config.yaml
num_attention_heads: 9
num_key_value_heads: 9
hidden_act: "squared_relu"
norm: "layernorm"
norm_eps: 1e-05
rope_theta: 10000.0
init_std_o: 0.0343
init_std_down: 0.0395
lr_head: 0.00546
train_tokens: 1256000000
dataset: "wikipedia_en"
Each number is 500 + 25 x the weight over its row's rms, rounded and kept within 0 to 999. Layers, rows and columns count from 0. Numbers have three digits each. The size before them is the row's rms in percent of the matrix's.

# o: layer 6 attention output (transposed), 576x576, rms 0.0343, rows 322-383, columns 72-143
# v: layer 6 attention value, 576x576, rms 0.0276, rows 323-383, columns 72-143
# q: layer 6 attention query, 576x576, rms 0.0276, rows 384-412, columns 72-143
# k: layer 6 attention key, 576x576, rms 0.0276, rows 384-411, columns 72-143
o322 087:540513524459503521503464498452486521524474512491506534483517484490503510452468490504488501504514476493557459560471469523507491507529505479490508488511509496498470523513493518485546488469510515468507488464499527536494
v323 091:538485485539493507468514508518523507489499512508570532499510494470505533500526505495517504543496500488528478485504519476540464541472494491499506469474515510509493509486522527479505525536560499512502503444527491528511
o323 092:540473554473487461492518458511531473457495472527475494493484503527485492499478471485479444483531465489488528515504552545509493505526475520476498509471531500475507467508472554498467484484490513493499476504534517489489
v324 088:519517498473533495499507493473526482495487519497464502471485492516516524462521494503480535514521501545525487494530507475473480533478491556519463491510469531489498553505534474505515488597567492466498535503497450493498
o324 093:508473488508493532484483507505514508507525541491469514522565524493476528530451503521507476483523475519495421518476475526524466513500498499509519488488478545496504513540521497508498505441534510495501476525490542483514
v325 089:531478532508523497467512521505488502530506513507487527491464519481505507499494510498482528434472525492506459500472493536478443488477510538506441482484550499478500497483508500492473523498483467454510582498495513503517
o325 089:525499497487494528544514497529486520512502468525520509513499486520508514470469514483526491485512484494513497495539502516478494482533474514527517514505479493476507468486489492464483471498510535496485440499485503520518
v326 084:541510547453514513468537504482520513466512516484478541480518484489498501516544487480490506513492481498492522511483487519532524507500481504518519485492470487483544466513498512506454511484492476482476517487472519510494
o326 087:489466486568476526542494515547544462507473446499521441468462478489498540503482512536471514481512484522531495477509497514472480475507495516467477495549438474478497478504512464486539499508409520515471450508506502460463
v327 090:530502488444450507510489512454541530461500512500535461517477495493526499487508508479485488502482487474513517502518576556464507497535511523486515494524506472501476480443497480524493515506496509525520492505523520476500
o327 093:434464535496504522494508532525433505515495488530538515481471514526528521522522500493517517474482522491499519468482498520495489507501516473547531550529535492456526514504496520476494497536510531518519567537462503507497
v328 086:539517537506548497518475465528523506531517518479497498496522514508480482461491519481508540540453540505503516490445499479504515519522491513542475501497516498490539489514475517493478491530514504518516495467538475548506
o328 090:515477479537484529490586473546536482491511518522502490507511466463526498511481494510503483480533449464508471539506487529501461472462525522458503500484479508517479492458511491528492541471538505498481490487469500485476
v329 087:462525520553504484501504513500489488501487455498473498498490505488519502502523497537507473555473535515535506502462471498501516573546480498507515524529461504539506517484540492491492500477489516493548517521551512534498
o329 087:510473447457519454477509516488533478490483486489499517500518502486503500486468479485485481447473482487497505523517504503492546467467506528503514484526493517492502492529453485489491496466498502491474530490503515508505
v330 082:487543503468503505532496538440484509492515515480511490520480448505504503505483516471457529463524496446479531489519496494492450543503508528492482514527536506501467506511537431524475555464509535467552486485505511499525
o330 087:506519508549543528474516438484479509540510495439526569509496482455503520492511502519511488499527519488497504470516484498507517439471503492459515517522482527499521509480485489464523509523513477524515508546502460493505
v331 089:508504492443482496518493467475515527520499506474573497435496510500496510511528461521453505511498472516519525511481509490502474489532485516512544507505475493498492481516556540509500518525476528493501495448534537521505
o331 092:454484457467490490478472538490493490511496525529479452477488532519540500561478530482451532506497493485493483497512512526503472497492506498483499531522485504501518530575487470497522479488496486494482472510535560491522
v332 088:477456449484544508483520516487456511475500482497463498511473506448481488492452505520484478470475509517506528493493507507483523500555500488461501491507533502508497472494496504497503501481496494468561537477527505521484
o332 091:507509475502509545504514497490500506509509509509491469471507525466465486496528471517492544517513495520496471553472506477460504459504458506503512530538487489477494502508463486504492460494535477504506487523491485545498
v333 083:499497516491522493497526534522504512513489516498480532520505506529513504529481465509541456471478489441465512521505524504473580492470510488470514480512506489531491478501507491511456524479510521532538488511508484513485
o333 087:508502483501490502517526508484442523507488466502535534522489513500514510491481486476504519474488554530508512479459514480545476519502490505513498471511487558498496501489537539492505540515525506525522491526485468509461
v334 086:485486539449487500492486547480516480475482518476502540461468473501482517437501494521454502503442558518489480499519466436490521514472495447507505494527508497501534487519553514513475467548501566492517500506514556517528
o334 090:449511484486496512523465506503475509510485541526501468525508519481489515544479447510518463532491509464495517540451502521507511494528528539522509544498503516490524515483471509518508512494532503466518510498499513504459
v335 082:504480501473516493513493487477504480493528519497511463555495480506471504494501524510486503479520551513519509504523464540463501493512464519502501481474509492470519480573512513513466509480507503493487516484528505480480
o335 087:488542518519508524462471478475521498481490501505491468493488494482494507475521506540535485529496462483513489450522496434534471487529515445482524449468510519510509523484457489492476520487479491490498488506509516510526
v336 088:491501502508444497542538491501470519557489515498534503516483537496468476493490528416519473515537523514527491509556490485498478509482490488493480508466544503464508527519475482495533501502470488501478473468490489502467
o336 091:464525514482487500483457491502506507455498508492528472508510514502486493472477497475493539482480460472493527535492501526506497464474483501488510528478483476490439483480511523540514503489514537457496504502476469513516
v337 087:485480540470535489509489534513532481469488515502559534466492486496557502481509534467481477502496487562451518493503485534468502481460512496482501514504532505490492525513508455543479468519487474512509488520444502491476
o337 085:517510536524505541543444519429496478507447479501469501483476528539500512545515507527519503540529503492528491519509485470551483515502471496499458488535488530518480478494502483510556501451508536468486489479498536514506
v338 091:459487468506520493482531541480494496500511492486547537500528506498511537491502486540429451519534547508482512520468493487481498490456513507490525518478503488498523484497551519521519472551480540512502442469530498501517
o338 096:492493480492462503514459513467500469485487506575493484493476553476523474519490483516539503558536465490486481487497491506509493509548496485499523492513486539512474486557468530544511493496473435474511496507516524471534
v339 086:518511532465493520500472500494524494541497498504514497495451503508536487505508492440504500491462488497510520474513493503511541514453456481542451533525469504522464532520513449508526494539457507446522528536535528465509
o339 085:488541501555556489513486484500502478543505527495479501570522555509475503487482492529509489464493515496558509506505508545529449504528532479496537489487507502501415493519492474528471510514504504503473520474490505474534
v340 089:505497502504555507509524560538487496453512461539487500484467475472502508491502564485535490496520473462530466503530559536478497534477464514494528486431515495505466538472468531498519509515507461509539539485525509465505
o340 095:530494495487483542508502497478493520489501462508497480488501496487515489457472487470512432496497511488517519472487530476515502480524524495475500525504537500469540477465490483515491504489497492467465477527501509480525
v341 094:510504512518534500436520492471465455462488495515489468490509495512488496473504483499484490518489523457511483504526500459517546493505500548488461493463493494513518485457531517506456471515513531519523504481520528555526
o341 095:472520493462479539527507510523484477483516512522548498511498509487469505506458482504545500526511497495490492510478500495476509450483519490553489507498485468510493489462467500504493525518496498482531500538487490498482
v342 087:572547503449540499475478483487526498422496472521487499494503510473493512467527521518475543480519501488517498511503474506509533522495449492503507500499471503511474503469489491501500501518535497503520539540505507525496
o342 091:518488466525488481520499494530524487505486494500559479498512478492560517490508509546458485470507490514531466486504482459541503518567533522532469535508511525449514492489504487483518521456455518521478473509486541476491
v343 088:489482509472492501548493511525508506502499513505542528540508526526498475513480512515476479476499518529444508508479472532491453528512543505467491498443584488470502459536478442515473534542508483517520501499480503467485
o343 091:440535536550499548452504486464498506481477515544501510512511525538508500477500523490547538544492477491518513455498515448506475475478526475478500498497494511552493483528503558509505499502515483461520519508513498540551
v344 082:468491501511479502510439479448503472490501517489510487511537511514540502528494516495482476504460497513496520491488493524516477548553510534490494490535509499514484517496503501510502509470513484496523519513520458455496
o344 087:507504496510516504499497439485488495524498493509461551487511484483483492476545510486527516488500511523520455485512486525484474532461472461501522465520537466493516474533516479445474477494555516528464515492482545519532
v345 082:473487495519484486521511470487487525516514469528514484531492529540539532488501525483511545530423526506548464489500530473491475527510491521540517501527527485473499501510513505474540544519480502525497485507532457499550
o345 087:494451500465481472518490524552499551473519538504458495490533459545506479507472479449495453452485493494496511514511525531487503503534509491519534528471529493513458512523461478556485508497518534507532540489495501482502
v346 095:518518534508559511568508539479508486488488540496510549488469543482498507474525509512475479527528517522484531499503525536544518502473505532489542468526489505534477532486483472522473495473495471554486494524510534483481
o346 098:501525505535490519537474499485514512523508491483519472510502528497507553498495499550462490512526477520534483504504502509511487504486493508459503504524468528441528471486525493497558465496498506437510451495490504523497
v347 088:504538472472464512475503554498496519475494494502507496503491521560466484480495521486563508500482431456521480513479526430528509517498476490515472509503504494467510468542514479528503501503506512504500477530526511540517
o347 090:556486522538499511535478527471480519481481521485549522515486446496531504450503536499484468501452515507503487491456511535525521496519499495528485493472518532536515515468468522465546509501486506467492488479509460515507
v348 092:535482478453505488507492497534513520541499480513523552469490458528482517480469484494516441435526548546474510505493500539441507477527547473521510466500473529473489502451504494497499486481499485498467506451520500480471
o348 095:521528510532501506499448491476481519513508477514536500491455508496475476521528518485537523537488506486441506546497471497513514501552463528482511536527492493500493486503504509500491472495491559497486482468491500501484
v349 089:503517476509494505486452507520463518501483506503523524463517453533514509477480563495541509501433483542463492505489491438485542494531486478538519555532508528485519504526545532506495461531523490506497466500540534481513
o349 092:510526492541498458514473493489521575476499522500494487502469529478492511499499497497494446513532530507522489482447465459465524482546496513520502481495504512524503527476438514485496489500505508460488501474551475508492
v350 090:466462486548514502523491517492489529482511528520514500487514516462467517511494500459530463524518482504481461509510533495544531495504513531514464517466521516488482502468506506490466501493509532497511446494540528477452
o350 093:513498483503516494525503465500516528471522499494519489524435533508467510512469504494472485507501521530466517532550498519488541474515458506518485494504505508503479502528523470496482459487497461481494491545477485522541
v351 087:495514474491495508547502480490492508519512454525543484533495469486516533488514498427496535503495515531556541495511473506469457488493516529503526516541484498496462510544528498519444506504503488539523513478522511454482
o351 091:527535527563520501478514480509538497518512553471524513455506468516497462502524522547479484485494481506535516491573505483475510465530521492492498474492453566475512510480514513509460493488514521481514523507478500514534
v352 084:506485524530497494478535507494478473475487504529427531505515516521479512477482498534451510470535483523512514495519433486482505547446492530468494511480486493504517486504468461502502565492533488528494499537500520512517
o352 085:497570541485513534498506522480541488483490462504508518535532491456478529457488526465486473528486523498484499516462520476503530467524523522527473439468499476518497535512533500473497491502460486445515457498513442517480
v353 090:540536522519496505489479479467488496490506488499528487525450548477503534526501520531483521540503505450482499478452511519519503522459506498518517470508509495493536474516447496516528543530485522539514497562499476514510
o353 092:489442495522456494527544473495492489474539483499502478522514492515529510491472476511452500505479468521493475497532512470505479515499460505470555533477492469478490481507506459491503483537477472507500460534489507506498
v354 081:529477487471533501482556493503524528472476519507445552516516516495465476512511502492497494532494550521481525490493483535525557483614485493479548481539497495520482488476486490513523481473529526455483524441523490515492
o354 084:517523516521523491505487491557488500488492472509524480485502508492508503541540494576504532508532472522487488488493506485465442493481467493485484481504523478522501506492510499457519471493468511556508531516521523488457
v355 090:537460492527524504523473485504488513445503524518472491501508515489464477507506508504459516509495588528492527514506504516511540450487502529465507478501494508476497499515524495525476484521539551511537491486483495518514
o355 096:450546527476523542488484503498469558542507500522522541506500475513562505498468502548494493490525477514514462483485502519522465526512552475496488506488500524527521538453500526477507564504515499479536512503490519542511
v356 085:484500543442545492502502507519493494542498518522477508540523477489514496482528504478521450543518496474497456501532512478547471498482482464525498496454421514520484511505541546485454444451527499529529532503468491516497
o356 087:519484511528502512484505532501543483462499519512501460530500514501408528492489470524526498470485487497530508522501471490498463528511494512485493491468525515483516480537457503500513564513547491509520521474504520471438
v357 090:462505518496525484487478481495519526532506503484503488504449548509534486512524508523455487502463512537500518503484512490487519479513505527476528506490436504537499524537478504501468522517454475549477559540495551533468
o357 093:471462448490484459481558511517541494508508455487471467458500523489481466500497465452533504469464525493504472502518512490495493532471531497484494487480449487515506493507498521518511507457514521489509466475517468525508
v358 087:534495483487480503458488471465528514508495539499498532513497488480494510482505457511462496523518467542473520486505491499515519499519530525475513491510566492494512506502498475509489497508487503505516432501498513549500
o358 089:501484517531506468524533489494480503528488509551500468526518536510494574546495505504425526535547559506506464515508498519477514497437480477465508491499500496516484465513498498490511427494505514538525543494522498452513
v359 090:522545557492537504519491473526529475481511529502517493505496489458490519464514503479516547501463500489467481512504443480497549473475495485530500507483511508474493463510476513486478500500482505463506541520494500555534
o359 093:443523450496482494522507485547478498486482500542498543539540480506507470529536546512469488473538486505522458481513520446522484517494482502504506501477517515487507496499480461530480513506531461512493490520505541525490
v360 082:491525494488509499452502507524483484518510525481509422487472488516497508477502516511449499454498532476513529488476453535480520494438504471499549490496493500527485512506505511507506470450496469551548497502500496489524
o360 087:510491482499494481520511527502503453498488473490528559496453510485510530534540497460487506477501510497473485522540516523523510509503505509492483506523476508452488482524468516498507480493494487481491487515514468492452
v361 090:546504506590550502465517493505531525568523512497472544477512497527536500486532458514502527497487484481469520500495502534498518481446516507520494498482501471479523456492513453490451493518462499460473523488464542547486
o361 094:496474461509506516547515515498530446528520516450521459503471508517496546497469467527504518524509509514501516505511499488517513527509506521447531519503464502512502492520515487522514537546480500514496489523488517494536
v362 087:493504504537507489499471466546497495492477495457446504521510521500492479482495521510467513505470542518482471504518482453483478482535493517495500496494450508514539521472498512497553488507545541501523514524486490499497
o362 090:458533510431507524465516493529496517511469453522471513494515461495476479521482483500501470468495444442476510499465487504506487502450549511487500516475527459515517515472484501497473521464538527480526520485483450501440
v363 075:524487522467473497554463545509586499512516529510480522475474511498481510489463483490553488509457491489523498491492514469491523484498512509512499524507500526507480486502532496503504551528515538460517482521445540500482
o363 077:487444472504521477498494469490502493512489483459479462511504532508483516518536485493488526451508495491472481512507489510538509529488469506501470494476518516452515519483521520463463505462531506541527500534538463538507
v364 091:515494485509530504499511542486541525474520495537487540503489554460480481478487512471514517513528499444502510486504525499497571476500529529496512488470517503494471512480466516510479510486468481495509536494513525522495
o364 094:541487495506505579465501535487489465497501493453511474480532521463514457474480502529534521513521491510499471514493524471460467487502502482460504479478476524467511478445518454489520482479523487497493492530488502488504
v365 093:511497493528524505532484507511482467470483476479518535532511460504504494541533502523483493504518519492464506513473442518470484449496520503487511514489505499494511475518485447490473521517491460527485478486500434423527
o365 096:502525519546492551498498491477477484462526482487521533510500544531527501478499516519514493524494480470463524447522517476490486495530506518490520493551518551518508497508531550533531499532457477507536489525509546519492
v366 097:492490468523491503475546471472536507511509530511551482489470544491503505490509530467520550542516505508524473495493483502530517529496487503506502518531511523518459535513507521511482493443518510524561490499507506510495
o366 100:526501474504515490528512505539490486493513530508522497469483489531539490505487506518463507470499509521527511466564518504516501498503498495507456484492490524468476493522501465504487483447454498497487461470507501484512
v367 090:510509468490467511490523527460472479488517526500483486523534541479515506513523490509475508542513476489518451502504537516531465520528525550521493514524558499532479526501477518516502508481523494553546488501470521477572
o367 093:525472519478476535542523508525506498509491533493470512485500484474527541501469502492506507517496477496489463454490491517473496537457483467449467448509453454477530483532476464460488518479508475503471448511502494440478
v368 081:480474525480517495511527476543466489492511560516479468490533498519511485509518500497482489517507522501490506499561520488485497488529504489464521481491466484511459501456517509514510488532515536545525506518525540556501
o368 084:452489495485514529503485521502557563476493492470464509503541504512490583516497488479468521457510507532509457475473501553529521524514439482490494482491505435532489504528468485513517488470514525479498519476510459488492
v369 092:507460553567559496471533478487512482550482500490484506468471483471482504511500503480495519468498486534474541528485501481533536500539535504523481494502492503435490477544535508520487477551472557513521515497532492533497
o369 093:521472442505507518531498515509485464518494495521544484478486531544491509542462473515516529524480491469504516486504498511514538520464461522504494488492461525521458491483441468499518498522487512483527485493474541511499
v370 085:515506484469529484512511519548485529549503498539515525494502515522497514509465533494502504521475474557537501504454525505462484482487506551506549518506541500535517544515492520494551507515462492476487471505523482544530
o370 088:530466489503473456490466525480507542520506476530495511457511494443544441482550521483493475524526477437485460542512498497471519507488515503472513481506506538506453490461492533529508487467451514511486554439527486440520
v371 091:500506423445476515488520535498521533487498534504496561474513483491521532477508506496489520573533476495476489487552553536499475480489543545491496496497480501485494492487484542496519513506465537538486508506509548458506
o371 093:550494515546524519519502503483499473504502509469551444497435510503488489545481526484525482536504536519450489495528475552505542503536480487480483582515530436502518481488530478454503475511494506495468470489516485460495
v372 085:421527477516559482493528479495494516482491524500440512485532537521492487510506492556489466479515519500488503505549462501541473476521527458526458519438522495493486473521508502511514477483517505473482555492486497512487
o372 084:538494490497503514531501498496495464487472500503521524516500457518490521466490519492560504510485497541505496515476472462510513500505510476481463490485476474546520472494457484508529525493502503497488505505472502520504
v373 085:486484483499475499504566531498536509497511508520487538497459485508443518512459538490559481522506496528512496493483486486516489491498479490514489507484527521497486505499507484499529500553519505447481485475512453527490
o373 087:552517521518525465509414465479447537491517478515503498489550504526517480481535526487499468503475519506477494510518508486499488482479501491515525497474487515498506494451490502514503458514525529500517517503492535521516
v374 087:499512534501462503521436490502535522514508465502528520544521516488520518510503479465477472486471511530504482501508520485505482496465525494498474485507459476546568481518445480528510490511495495505491467543485488523462
o374 092:496437536497472450528501521491499554519486466514481463442513516521487473487476488507503486477463453520516491526492478517483469532508505493529510514490482516490494525504527513469479520507496539498515508471453489514497
v375 092:520525535486491505526485477501483512500514503492483484566493459495521496474504496522478484518509471492478493487558463504528458502479501502528510513535508503510498506542503506495525504451469500509499480497517526517518
o375 094:475516488526481462512495476488541535504512513455517518508523452512536534502526565515474493512462486462507495500484457480534527483510490473443487500486492486481551522485473470511521492537494531475492509498499469446496
v376 088:441481486542484514516512487540474493536499478477457501458486464519522542479445507489458490491517470517456516475538507471486504504479484494514508544542495495535535501516523547498527512468473498524474521451480472471507
o376 093:527560486487500489494488500510508463492493495557475477519483496490465507515560500481517443479467534479496479500522495522482511462531528484516525516506517481483494535529519452552460537515506518476495522451540446481530
v377 095:466485478504501516488494542521465501500512506515483479512468513470492500543474520510533484489474481537474499483492539478544497495487463480513518507525528502508501513510525520523526503499514495559525504486485471442480
o377 098:477543549469505469491465506497500546536481529502499525501540461495495510500537517485499487511493485475520509474465504466498528499513526506555502478483501497491502526466483515519496504517513496470495493518501485528507
v378 085:502519483526515502510511469478485527470510498503499481494501527538563505495519505522465530519528447487510534480480501506510500502463500526489522485502531509517508505497503454512485522483540461512533536527495455489462
o378 089:537470506544495536514505513483535467497493487462475507482480495501509556502470510507514485480493507542513498539519512451524480479530504492450496468514492555482499486524490483514512532504483525487535497512453477485519
v379 081:507462496525499503499458459464513516523510497489503463505482473476497472506531512491509512501492465532494517502492485518420497520513477538485489482475542490508503515502504548478456512485473477503485527516506535516506
o379 084:460522503461508478481535519495509516503504475492520514484505491525520518492462529482513489498452481449477498496503472491557508463482530466471511487497450495476543515496454480513510534476463511469457478528480486520533
v380 083:518497481521480494502523484496516470480513514518484497506503473492423525496496487510515494482518519473509506509489505470540539479548518497539506505474490501461486481520509505469521502513517537445472504425498502467499
o380 088:520520464508506486486486485585478480509507527492486489503490494551524468510546486555486489498489501541498477460547493502526495525488490497510509524483521548492497506509473498496471473541491472539493526538519512513545
v381 082:483498477464530489471497499538526480496487513487468496432472522507493482549479514514521486488497470540493514504478486453498542474515524521505539496514481497488512555494482477498528523545539524471521456498519522530517
o381 086:450511454528508491481509491492470516521521498481495503521546521485499493530516528540480513543517521486494475512481522478479514490485493478514511470506489542521461510503544534502477493486468456506518471506542476492483
v382 087:474491462479532504526519485519432504519516456492487542497505465527550509519486517485515479530533507529487437508520506503537432501469508485530488500481513514508509511525468511489502498518523479552435494524496492476465
o382 090:519500504527467520503494488462530530450503500476473461500484516486480538464505470491492487522464512496468507515449502518507514532573462510476502503520506505498509491494550493532476525468501492464487486493479543497492
v383 092:471486466529557503520469494506516504504513521478452466482501483486513493526481511481445501512495496543453488517521489548549494453501512540509505494458526498535497528489512486489500479481449489519535494483500530512497
o383 096:504492527494503508536510488515474550509507520475535486471479509513501506509440490501540490499480494485460499488513501494495518505505524440488469477545474509500493519479484493486498482494485503475518491488484455439486
q384 096:513472507505500502546473525484517482510515519506475492485500526508510489537486473554463545534466494517540491494502534508487494521444492477524426474488480503503452503419508564423510531472504455533490495457504451494509
k384 102:506544479529471547474514526519486483495514462466481512476503489515481456525451505512521410473468466520527498454483474515469502491514538493505535464495467502531474450526493508493511475466461467464491495483496510474507
q385 099:517551492516510492527524473485497523534463511484538565553520516512502535481521516445519505479502494498456488523513524541535529500586499529487539500494475507444511506546506490507477503524539549481472514518542499476522
k385 103:491490518481517444492482509481530531476506480524515487503504529524518526530515494504524541517504505491483502520498516453540507475450484506489479495472528524502471496491500519516470528533546501515521481509496510475510
q386 115:553516481502515449506492466486486510524502516519527485529501535509489549515471468476490525476516510498476464532508517529534489545558501491490504484492486542470468506489481495488478507511559534489495526486530474490482
k386 118:496491500482520446490462487476500527493527481541525502517512492537494531524485483495499544493491515460486515531471497464540504491476510511489473460476509518566438479502511491501462500502528502501517461504536534473499
q387 114:479476489512483475504480491476486509483528496535476443480443490513487473493498546533457507468517516466524472531495464485514507466465478500497490457494505509545495480477464450480505487479484486497507504483432547505471
k387 084:498489469505514506479476486521499499465510545532521513472478490519465496522424551552483534512469510436543482513497494507546482505485451554511508427565468523534503506488524482444499504464517455514511495504503533500488
q388 116:433492481497489525498504521507540501485510494490483513472515477471494486470555522521514476511462494502535511449533514510467479445462454557540510486480470504495512510500525505465528489497493467496479502469495526442560
k388 107:511516482483511557504535483510491490502497525492519504476485519487508478498513513528494491523487478504533527475531508536508479523528459506511541516554449457460505529495515513459515514518484523509468517492499511482520
q389 102:447507479549478478477495526528549564507509484505497476469474486478487493467539549517467505494446510444494507495531519481509494465484447527498535498500493524510495479505495472467539485465497518499543537458457548475470
k389 122:486479471520489440477465499495491527513525532537524493518491512476473541473471540521481541464472518469516506510508505468524494492466502539478498436500510591529479482470483498475550490477522488490517497496467520489465
q390 116:520514521491504545484532514537522539531486465497495493495538515510504445501534501545494513547498486522498541476519530544424498476497498502543497551513501464455542505531505525503521533509465488507523492483497489469551
k390 076:507527487508481536547496501510504526500474526501514457491488525473496481458541504504449473482473517507481514511516515529481491523512472518500519496503451466473511478499491550445543524525505527504505498516460532501539
q391 089:469481484504487476498520499464510537522489513475500476511503494489516550455536526485446499484456534520543495484538491542475526444491443515523478505513500529506529501460472476481548466500517497495535494488489531459501
k391 144:474497463502463460481450533512528496515521528483519485498482498503504482497510549481470490477484530473513485491498486486506510503456498516488492486508520525524525472482511511506553524469492483482501486513485477519480
q392 099:480488479544499447503495504505528523506503526487491472501464500474482531471491553459456540450484493464457491507481515481506529498544508528492521476515519524559506484489423479487485472491519530478527519495474518502484
k392 175:489477514498512425508467505507474495498543505541511480512484503470492537498497509519481505458490530465507522548543463458512483498475526505472475441503526586509482477508499476473527493507522532522495516508493519486476
q393 107:500453503515490458475512503476477493519531513438454483475510470499497543495505509500498495474484515520520521484521480537457500490508486531506493511499504553552469493488509489455520478527551505471541474507490498500495
k393 091:494496533501536480520478507480464461526534504524468480467495498480455526499508520498516460484497527477560492535557467513464499514482448510507484468499513563509554487498516480482511483491481499505504494553437461531483
q394 102:496478523515482478460500523490444566515493525518475498506463511530518481482531533538503495490519515491510517520503494504487506517513464488518495505508487487484495509480518529499478516507484500496499488512527515538479
k394 098:489493515519510501509501476506525521523476495502482501505471472553497535502466455484533561509508510531458477548467570471542471496481511496519492492497507521553436503520486550507470503471567460513495494449488505501549
q395 102:499459510497504479467486531476457528542512486521473504507486511492481504472524571444497499532488531530521465500519480563481489512458509498483493501500521550474544531461478545445554466513491500483487530489482523505501
k395 102:452482500479497483542506531486524520495481516490491466487480508530536534519462488560481500506537502517509530502489489504473452531491490479510501482542487501471497511451536471488551513499516509573541513491505461478500
q396 098:473497530493507520469514548561513504540534506541517463480518513519460458522511515486499518495536485530533538502514475491490508520535538493503487515495491496506450498480493501502473498493502523526515469470462516481487
k396 101:507573509525496462496502497474507528473494458483505462502526522506542507468493509516501513491466508487476492535525463510538514504492551532511478524517504481523485485494484526530478496490501457540484493484490542453528
q397 097:493545490529503483523503502499433518531485492559488491513515510483473460465532530489456511496489521562539537509499465526427506454503445498491515522495468579472513509496487547490538479519528468504510473496483487492521
k397 108:457465463461481519439518533505515475505518480476501436536503507475506471544513519449519519520489472512551490496464500507514481502489469510462475520552482489522509492487521495520537488497528501525572480499491459505484
q398 108:492489537466482501501495480542514472481514496534535500467482487552489498456457513491507487460488497474460543526502559464528489528499495438476536491500487537501480510506506495536462498529528470511517482469507492483466
k398 105:472510528526526523484446531477493493491477477549469522515490515478493467480504490521461541522523445516500486517478513498481528476466468521560536532498504497527502490527508513473509480487502451500481516545446526490541
q399 097:474536510501485516534540481534466541491513492535536465529510455458507446490556530545471472493507490517511506527463505512499499544580539524498483489484461477493470462487472549510497493503473484476476493489472521490510
k399 099:542520508516507472467523484564538494497492495449512466514479478490524512494511486444491505498507458522491515500468522485509512501535464499455517545516526480544495506567496480514430477514528529544467510515513480499514
q400 110:533527498513502500553525477459504513500543503499556557547481497494510545478499499468508530505491500478460470531530550487571485499576494500490495509502484523458500523527502503503513513526558514498454536493507487503515
k400 078:514511483450529514524445506471464466501461528524519529511540494506477500498502485495469500514507447502520525518475478471521522524507470540548494488446516503509503502469490483533480545488486444464499494495507502499494
q401 106:446522503477485524497517500522474513497442473465473507509509489487505471493547542490524495512512492499495550490506482487479523473508503559488555525502513450503549528519520479500520483504450493493506474524485543491519
k401 081:482479465516478470498533506478526500469527499491527470479516515491540502497477522480534499494491525496506499491533489498446465459500476469454478527531446478476481493511453502504510449556466560526499529478519488515479
q402 110:500528485496523515495535492477496499515466511475522539518518504464528526482532497458540484517487466528487525468506535547493518501566495552518534511518464496462530534548521509528498488532524523489492489502543490475555
k402 072:498507494509511454526487485457499541529539487517487501514512488471583527505513443462514504483487518512437549465529541500519488474487493493490483546452504520472491487478503480521491527533520538529470513484532468472498
q403 126:558517502515512465501500460493470514518510485539525457520493527513477542514457478485487543479541498492464475535476487484520495559546534468457465518496513529512473493501464513515467489503504538507511519510528495534469
k403 131:513481528505510425492459500480493534507536478529499496531497495504509548521482476504520521500521522461475500535482506467520495476470519516484464461490527567546464464501507484518497502495543479504522485490504487503502
q404 106:477488487508472467492490492502526505501511493511470448457476487480480494492511540533444527472507487455513468535523477466501511484495461505477523482499494525533501495458476478447525483461467512490543505498440563475471
k404 120:526481466502508465450471503521502515507559490531502496530513511524495518532474535493497512505470499448495492528501478460528512505492511528486451475492540555560489462485513477504510485471499486492525489507488507493480
q405 102:494496504518507445506472499455483506510501524518461485509469502509474517510448541480441512455531518479485458536480489483522529541535473449481511504507520525524485490474474473476478481491473518501535530494520542518447
k405 096:510463502487493418472465506497499476488538466506476525543512481529474519503491467493544524523518516479475446517458537481502520497487523506495484486459543548553452472498519484536488489476527464474536475494510493498459
q406 102:480492475524465458492500506487541522492505493504488465473494510464484531467517540498478532454445498501487511484493521500469539484499488508499539501485508536526484500445472494487517457500513528499551491462463504451488
k406 141:502490465510515462471477530524501503525561477527502485527515512502488524516498511471494527458498501467506508490518471455514498468491515514508465457473554559551479471476509466499511481486506478494514507523465523513475
q407 099:464506510519502463499498522448461546555462518480486448513506497513489528513510502498485531485520504495482463509493517497455502519538481565532501536504540504547533517499490490499537488504450525488514489528490528470485
k407 093:512475480476499483470467510507500525494526473497464510557519489527494525523492463491537516490491511483481490489462542499453508478481558533496465507479525495525493474456477519512528508466520481485547474462502510514488
q408 147:494474487501496441491471492484481501505508523525504489509472486500467546468460514470493501450501512467472452540507501452531486528531497501486511476508524576564468498500466473454495478513521526510522526515498533487473
k408 081:501489508483508472491515514490483501497520480489488521524534470545498501550468456522573537529492496486526497481472520469510500471496502525526495494456548509548468506526495509546489503465497468482500482497510463499473
q409 091:478497479521474519503486466539529501514481476509508436474505479452493453523528499538509482466491512552529502518487475440483477535527480520479519481484533495503468506430478523462527490478517495489493496497472489479487
k409 099:514503504492512484460534550489489503496487528499536489491495514488499474490490511446495512553505470496533492540470499499507523468476529494480505525498496512487514547514480485506476482512487494560498516461534463487469
q410 086:467531530518520487548510494534544449507457480459492469473508518505451482508530493512559501462489456529529500552540520475537465530521486506522521488505530484525500479473501510503490549525522542471462529472492507502497
k410 101:499493513564505495469544492489476491520529461544525515472512508557510509502515487496472522477497489475501523551451509474512537490539528495521462523470496452495464507495486505525483490480469506498495440494464542482520
q411 092:491453495508495481512494503471497494495467519528470478551545525531524544471453472509512527475477503527481538500504485523468491509475519489503514462496491566499494552503485446512491519523483498469520488505502517504490
k411 095:464531511475525513497478510524473533490509470468479499531457515475504484501499485493501526455518505510517530501528561521511469476514493521528479487502512476499550480507532506512529487514550518499542515508529499521493
q412 090:483502462493474542476503532516520526538478500550506492474517530491529505537508523504476515482503497505496519514503461521485520510522501525496489510492495502479507510443512452541564502503465449512498511507456470499496